config.toml
d_model = 256
n_kv_head = 1
vocab_size = 749
norm_eps = 1e-06
decay_fraction = 0.907
doc_mask = false
train_tokens = 625400000
dataset = "wikipedia_en"
Each number is 128 + 32 x the weight over its row's rms, rounded and kept within 0 to 255. Layers, rows and columns count from 0. Numbers have three digits each. The size before them is the row's rms in percent of the matrix's.

# layer 3 MLP up, 704x256, rms 0.0439, rows 600-650, columns 128-255
100:130117114132125063106081164119095132093189107149112121068140124111079105125140091111174173123102166117108115147114180144114159078144175145146124100112119183115133145177137103135154162119023062146169172139119119096086150140190101127115180149065168170076143041168155164109182103167121104136186197141153080119109109113097112111141122107122083130178085158150184176110124126140095117126169
113:102161156122189157119092146143101122067164144191181111149150163140086100119136072116129109155150134139142062131154088171097075183163135157131080077149146097131100136106112129113135185183147123131114178156098119150209163125092181082088182093120083168078162090133144162118103125150125110112062103176123161116075140192106153145134117141168091102111176119086127157089134091094151190201110
090:146146099165122110124103123104169134157151148067128101176159158183164173083093139142086098061120151095142185125147170087129130065119134152152131098122120069079124154118114132127136158136133128087115120129068167150059131098194185185140114159157104102155080156125110184064090150156148124079071160135097144139042069154184114140114086112135141112132150145117146075118091067159103083096160
167:148132149141136100125121173115077144178142090105161115113099123146099116131076138124102131139074084073129123148187184133147079162172129134097132170163126166093149159128148093119113159120171158068110117116085173140125105154076099112117120132152125130164091118192141149047125101125162150128119150139137159184125131127185114091116166087199061135107060135143085114181117141115078152107131
102:180125183181191108149093077209124106165170069120101116148156119095144139123133142111114110134093158121132086109123091116171147151143130150090123151132183160160179116157131153164134184101149068122103146120173111136093111143154201157113127134133124161127053063123162180080124172140127090090121147133110130179138139148099147132108053164091141121110149112121010101151076066122099132084071
095:056124070064179119130138136091143067105178134134097166166114185152142118091142167083126149156177061100177108095097042175120110104186105133120114124037152165127125133097200098145172102161102129160161192142172147135102158094098152079190122134117144079131172135106123109107143203169121121163137113088095132115104178092076130132123119125130089137154084134136124093138144124129192112118182
089:087100127119146150108061178203134171159135154049117089088172154120144103110137139123152137113154106164132146125118138100153095091118109122114114122103147135121102062113133058106062114171113113126121111108119133147133154149116145136172175059144120080118125113124115147089117144125081102101146115095127105085093173092064124101135185112127143129116123050109207083132093053139129090112143
088:054144126102087106124130123133139121138131106105109162161080128056136086138105110155107157134127147133104131115137086111175080094144098152139121153087156187148107089182111089124103103111110090139062131095140155120072109145163161118195095096152178098102160177182115139085125156159150072124222159116148172101163153128138145083147089119180107143151137146126173173084130098116104194086143
092:140093119125113131113111137154118083126110086158114136206094086150143109076102124119150152183162153153127187153116074137157126055142142098149123125131189079146134118061081178099115093142101128154121208131112176119091107111141119121161175077153147109116124054078126126149115109096134138108146139160070103161148090174093199036206115101094129162166123115119146147126073166126121098136174
152:142135104079075117170214147107117097141170115163217086159072097110135075114109178126104125146118186166137148153191135156111073094167176119134087089137123118147155158156138146171131124173122108099113140098071080086122166081102096068094121097123085133128158176122128146101084095104107108091146128128126114139185150183139201131134124088069093079122113098136130147117161157072150131175134
063:117069110123133113128115140068132132121169158048112127141161143164173113102112154130138108110143227172062102098198153132163152125168088143095143129115109113182174133131119164107188155097123112111173150118142085139137116127105085112115146073080145142150092159085111130109137185159118088131126114170176156133159110077094090146165177154117074139168127131180071108180129156133062143159093
104:145159104165133112148205079123152099185161104072083150122158144114149109170091152091126145139120116101131150083154134123127087151131114149070074137092128106120191123088131153124106115132103173173124089109070179120165100149077104145179101104144140112139080102160159088126141152110245148156166193073099136171139156117085137120158133106138094053123110135109153132120173148102086121113161
129:097149156170191111155112127134080152186089167139103150158173110089186164134166124152156092077117164154131139111157122137124168108153133144084098121103119118107085135153188099133111150069176154126118159119153106148168086088109163143115120167201195116161073123167072140105073129151115157156128165162114082142091165111130113117172085151114134123139223146102145074126113106158093068166220
108:056172124090132167152180099130172157144138113126131132137097119107081128182175128123078110104148181108199125099101134098123093140187099126111124172085145117119069177108111158128141110144179118110154147190141123071133144155137153137067107160118142181170085128123118212108111113128099130182057099187194155108112151148131150062069133078106125084134110121197139090170126146123150129175139
084:166161191127121084162112138139112139176106158138125129123120093119102140151122110097149111104185148156058114104162135170111165155146106140163161132128164108105125092077168098089110092089099113153111134101127099113111107108150142086160158195170085174200092173144169143128156141199120141093099138102120170085128135136090129109128144121094173120158090165148146111112159155154129053151114
052:162096102103163149160146103159090099153136167213137139176087159096113126153152144146070065166173083111097092132110182149162132123116141113107128145161113118220135150110126173139131140131096114136131107119175096087131157135133125136090123119156128137166130162137053149162179152140105129102139111129126166119127063117137145141146053147146115166127141145148181067087088077116127049177099
091:160179110139102128084106103136084139169129117101146115096131103142161101189108136148104190157106134136134122107121101167088136161106089083118153181179120097126074147108068126181153147126137132134114114151102118140141104113146127182114094175097111178126141105144106141133137116182178184097122101133211143114072116177157141086151089132153059113171149141143120084127100124097076147105071
068:144127058134083133107171092090129143129103142164119105125135139081127126128092116143103175130210087106132108071077080077128140147130070099113151126141099158124170160143104142138134097132157135179135118104098090105121146151126114069121131129042152186145131062151118151143102211141163131095128176160133066181131119155113092148154175194124116134156115125176119092101113144164192096149107
061:110129130162146110135145167175117194110055104044137104090129114141087168101213092146106122157163103105126101105152132143131163117084112120113130168114140117059143069116128100125138080163184147167208094135151130101142167109125092099104108113137115173080121067101151148145197103136106074179132107119178043117127167107092189155052206126157057155158122088190081125151106123117053151143142
096:121201133154134079107102182143169096211168167149087056141141144117086121136122178091130161108098158163106177091084121145094076130100133162117110107109105131168137109138136067169216128130079144103133043132162163086127124117150136127109110143124130133167074157117117112143152098057170143112126138111154125145139105177070209111142093111098141136094162142134101141170145115139108154149237
131:081142139133147143105158164106106122160154108121107191091136109085116124124164124112089107114133109089146108075154142174088094131160191120131090124101191150102115118058163090103140126233201118149157140104099121103154094175114128128063122191106068113154065103186094130148155071112136157117104139096112184113150135161129122127174095117184099111091138125142145134083123146112086122171099
119:115112129105090173113127153096137093147089152089155084139144114132136098124127173113113152154105122151223095095143110125123156114121132101119113113155154155094125136114163107082126137039158090104056076108143174113045078171177102133088110138097158150103129062067133101068144097152144163154153116108097169176154081116112137131190161080091106096108111122199111114146080098176179143137122
110:160135176135147127098156142166108096133148161142200067135146161068130109159140087149126129151130137094180182145148156118106149124120133084089160091086118076109131090089109152142114147132138059131105149133130063117114143055142101122178180122173108184096059128124071083127137170114137082140115153101163119145096116169109192085103101169133070115115150160091113140194139187057166087131158
070:113129127157142112168084107207049095108149067083135122149093161086109144081097115089190148122173152122090130104160118081118182130121152148141155136169123129109146032119153148119129166128144135152131106138138101147119165113123130142188151097075133108172111118070172131139094122087101111124139118163169169141135104120088052174095102098122106142159148138163134071114116136095048175139156
135:126097162094117199132123100188095103111130164105102122124105125183119057170115127059127109147056126084138149117187181127117170125110174111178124088105126156134144146175115069146150161090107116136137139184185123151119109147149129110106148094112101121099117124123081106155017146148097209169145125086144105089138100173118181100093081096098150129156181105085133122081144127175171066138043
087:044082125116135154138167199128135184123149106162097172162156070139155147126093138184090113128155194062158148083135203118103118122069182140097096144091154104095140119114113114063161116120088130147127143136119115105086169170120152126163146157127178120216094209119164091093159143104171161149147158106123109089142154056157154139128159084136123127081156117140179160090121136096075136176148
087:086139092123077140170172132118134105101090177094168098132160106184173143161039072212086062097134156165200110108116132088128111119148101136115137163167182135155202129106092142134127133143125131101086133164035112122100121122155144143126086125175111166198124134167112127100145120093113146099128126207120117138182177160121131139206106116114205139135146131137169098091169174106124104130092
082:099130136146146144116132102095164091094100163144147135119124125151149130132180174130118193172147176126050095119151111061160077089149107117152118135101143118213115122127133093105157162081121143161089098125133119180131153165090087160155090125117153138109117087116071160101117083116128089172142151106172154111109125103138103100135154076132129165130133181125109139210158097111166130140170
124:068094111114140111119111114178104100060116150129083154068160127133133076147177128089114162099066103112153120087137208118095174117160100162141090095139128100165151192110129111133173123155134139090160096131141173127148134122162117191060145097112108122102093175103110147115131134113130148103118037087138135156170106116192090189123103117170085058116158153138107126138072117083079104147127
107:161077135095131135057147112102109095118145123119129123121151161135120137112145123141103154212134136108124112130148090140201120119163100075177186100200165066175094107147103120121057103137139118115079123084095150165096085070117169128135090126087144168073163065174071119107102106130136122132202150128107148129132083094140136074111088181085190084175094162125072120219171101086122087114129
103:120126091123080115091162104120130091172179131147122118133148160100133196122116123088120145129118142090151077085138128138180085129101085118123112153120199180120152150146128160110212168102107076120016132114130105121135120145104111131170080206195085136070132121154135128138123145095095182078145125168122055012132096130086132135093112089179126120114124109124148158128110072114149162122147
078:179095067117175107147124074079134094087120154120078066181162122096171119129091145185143107178070107063039121184119179146142185179105172146170086088139182106139113220176122080065165091076172136116137167097126111136127145108096096090106141100169084174135158133131072108135121160155154174156122133131121142145151092098109153093110106134149138149102127145113093159124088116085095127092126
070:114098112165107158149087150159200097145103137112091132174206129144155145181094133143135136182163189107118135101102132136146146117120089120102136074104145148232149150094121122122124204160075075131091164117131191136151151103107083116128174089101103127139133115115103102159175144132133156099135164161055156115130157146060175065103090146137191145124100122160089122151149143085152135081171
098:116084041109124115088104139111146094088151104124127173113191149186158153114162123109131115114138170080099182153145126138188117146183165089088163121069093094126115123137114111143150109106132102067122180132154153123061215165162114111126171092136126089155161114119144080225147111190154072098144116172114133154089036156162168092150060132189140149107104149135134128152124072161192150167116
068:166143093107073147087085090141111081123053106160141133195123147127148130166155114112222121065088146150109126144163102073116139130175111129098123114053119125105136098121139188106121146124181122165183122127139166145126139155134144181130135162123123056135061108102091082110152108136079146153141140184097195134163165145145082096167115080162148096174133132179138151130141143113104100094147
121:097121113145140166127132099085158162159090122139144112119126144143109128126154115088097173110167118092150082079154079099134193167133116067147132137110151165192117131113060145134128108089145135155075117137113108122121135136116071108105118129137094123155088120124155180088152126087094183113075144178133096147130093146116185130113106124074097091149091098133107147102118152154122159209059
101:156085075131128170144151127118115111140195185124115114091102121066141175168077158144059123122150185151078155145144131152178088136095100198147085091133169147190112148137153123087153126074082096117101140177082123118106152147119116146117085118151145146126172173147121088071144099079163124166149126125067127162192072132112068154174105116090172153150136132169150108135154179116097146120129
086:134142159168141208182134110217114078097034123123129146047192102129080121193099141139078129141109188149115118119099132149113125154119101126136064128114189160106132132113091097132144072072134104075142101143130128144126112110139145060116174119132198148103157162152088138126135130155096100123111094180150094163141158136111159150142116211142149135142125124137133092138117106101121149114151
101:129121206094117154156142124148117117093117075115159182137111076085052122091134152169115061154142113142137139169128037099095160119047103109124173136073130207115082107144095077110090157103091122203116180104142138139146130176163120100121095197143174166067154157150144078114135162115077102119227193125182132116143156120134166098159118090142139117155108162116172174154142131103031073181161
106:111120126189173102102142121108123117115099078127096094116168076152094146126144115140154150179167084096098019137115075108090110153137059200098085154060165130159130126110087121176144109141164107124098125155133164172117123157073157162175052200125119099132118153152134129122084122162108116108153133164076130055133159094139137154117163173128123096149159149121167137131163118118114172136077
090:188115094122100120096140155113167188080032151165108149041097159141135129130112082135138129070107185093124123133209140098148129140154093113131107095066124137058111100068104179132151068124091144131122115119088084104083181116107096147154102064141088129091196151141128136158126154077117130162105162133118118090130115136142108136135147155150102051143111179090173151123159161168139109118142
096:137163137168101110142150110134196167075077085134125086119093092121076133184115110159125163132116114142043132125097116085112095131118125144112128146101043199108199100096161111148108094112093122141104117112132148066189141164120126142174092115149102124108074133081126060129086117101159136085133149114170132128045174158121128154109118141062143087118126107139121138099110115104053110120104
102:165137176132123116079131127172168113140103127137070164151183145117122145149147111142073174113140121100115112136101073033142132079121074100112159171107143146133164147146133142125136194187097162160140161174122146092107147145128112082110114121114150128168107168150123116101112087149134127142060156105174127108109092118161153145097073118156156088173191106115162123108129118121100133148143
117:141110157126147154140122091155114169161170100146169174147124081171079099100150163117198131167132149138108139087120074081086161064142150124140084125125106113169158117138185115129102161121132124122127136185150124149174089128105204119135178103115127084093107112110103148112174150087078141140132148171105165123129150142093133065082086219122187090109156107136140155083122078094085145151096
092:147092109121117091167080084113104115142107103168097185195147167169156079078082119168134106070068161090164112127171119117108181139164169110112178077128056164175155132129063142145138127110204137138096128173149102135103139163167096122142116173113138156100110148114126053099147102135069071140130110212133117146078140183155146145152136160165124092147064127145101089088070136123155102183173
069:111090122109109173186127101140106089113188086078091135124113128137170157118090109108109123160147115160119139103152061133127143137158079142110082113149093142052167126131156121083154114167069180115134076169109151141148132143113155070126101182169170180147134151120115153096120113130121125154101101106058047133174121115160164217144154132103178145154116069105072127131119104161118163161154
088:158047137192094087106147137122049122158084098135179108150064139133159136170174120184110081101152079095120137121133054110055109147095091121113168133131170134133147138118120187141099141064098187124115209172192108165128166152151117136088062179156137144150083155085117128183122140074110127136097082156144077127117102106138143158093194141142161121171123098117167113131064108157143128144066
115:121091150086104168115135087160141102112119082087074132114124176135101108100113094094123156121159142137054120140137111139106093099169114106147133068151120097148111157072119125115112069154119131115167182128149180150133149107155126135195101113143163134138119140138153161116150132170138187157110164135205062032106089150098109118088125141165128177164077131088123073146186090114136149101084
088:119077119184132098114096139154138129163101104101092104094100122116103167083136105088109160082140121117120138095152138131160114101128172152113098095084115062143179157111146074122112122143094119114125156128142141133095127102168157081062095190127121152166089150106181158130104124053123166136108085089187120144164138117099125091198143118141114121065080091190147057042118102122090093127109
095:071107077186100096133145093091079166099126190154155143147126147188111121105107109085137179140147135124105175134115168066090142138136123136142134130146155121137119163200077113207192145124168108119131163138168103107095121065093112150153137096068117089116140116073073100135073150121111124091142094141165153110144117122068151095109108157135103167105127113124124136126100147152161158157124
076:156102110113137146079166165092165145049151144154153092161133116150121109132131094151125142118129158087150166117140125128130142123103117114122084066100158118112143162156093160137154157095157100172135175125085128127128143192127078139101197105146144116098162165157087157091143065109091069120129156187107090086169083108166163049181091136100152135096125153116096100138103125112124125143144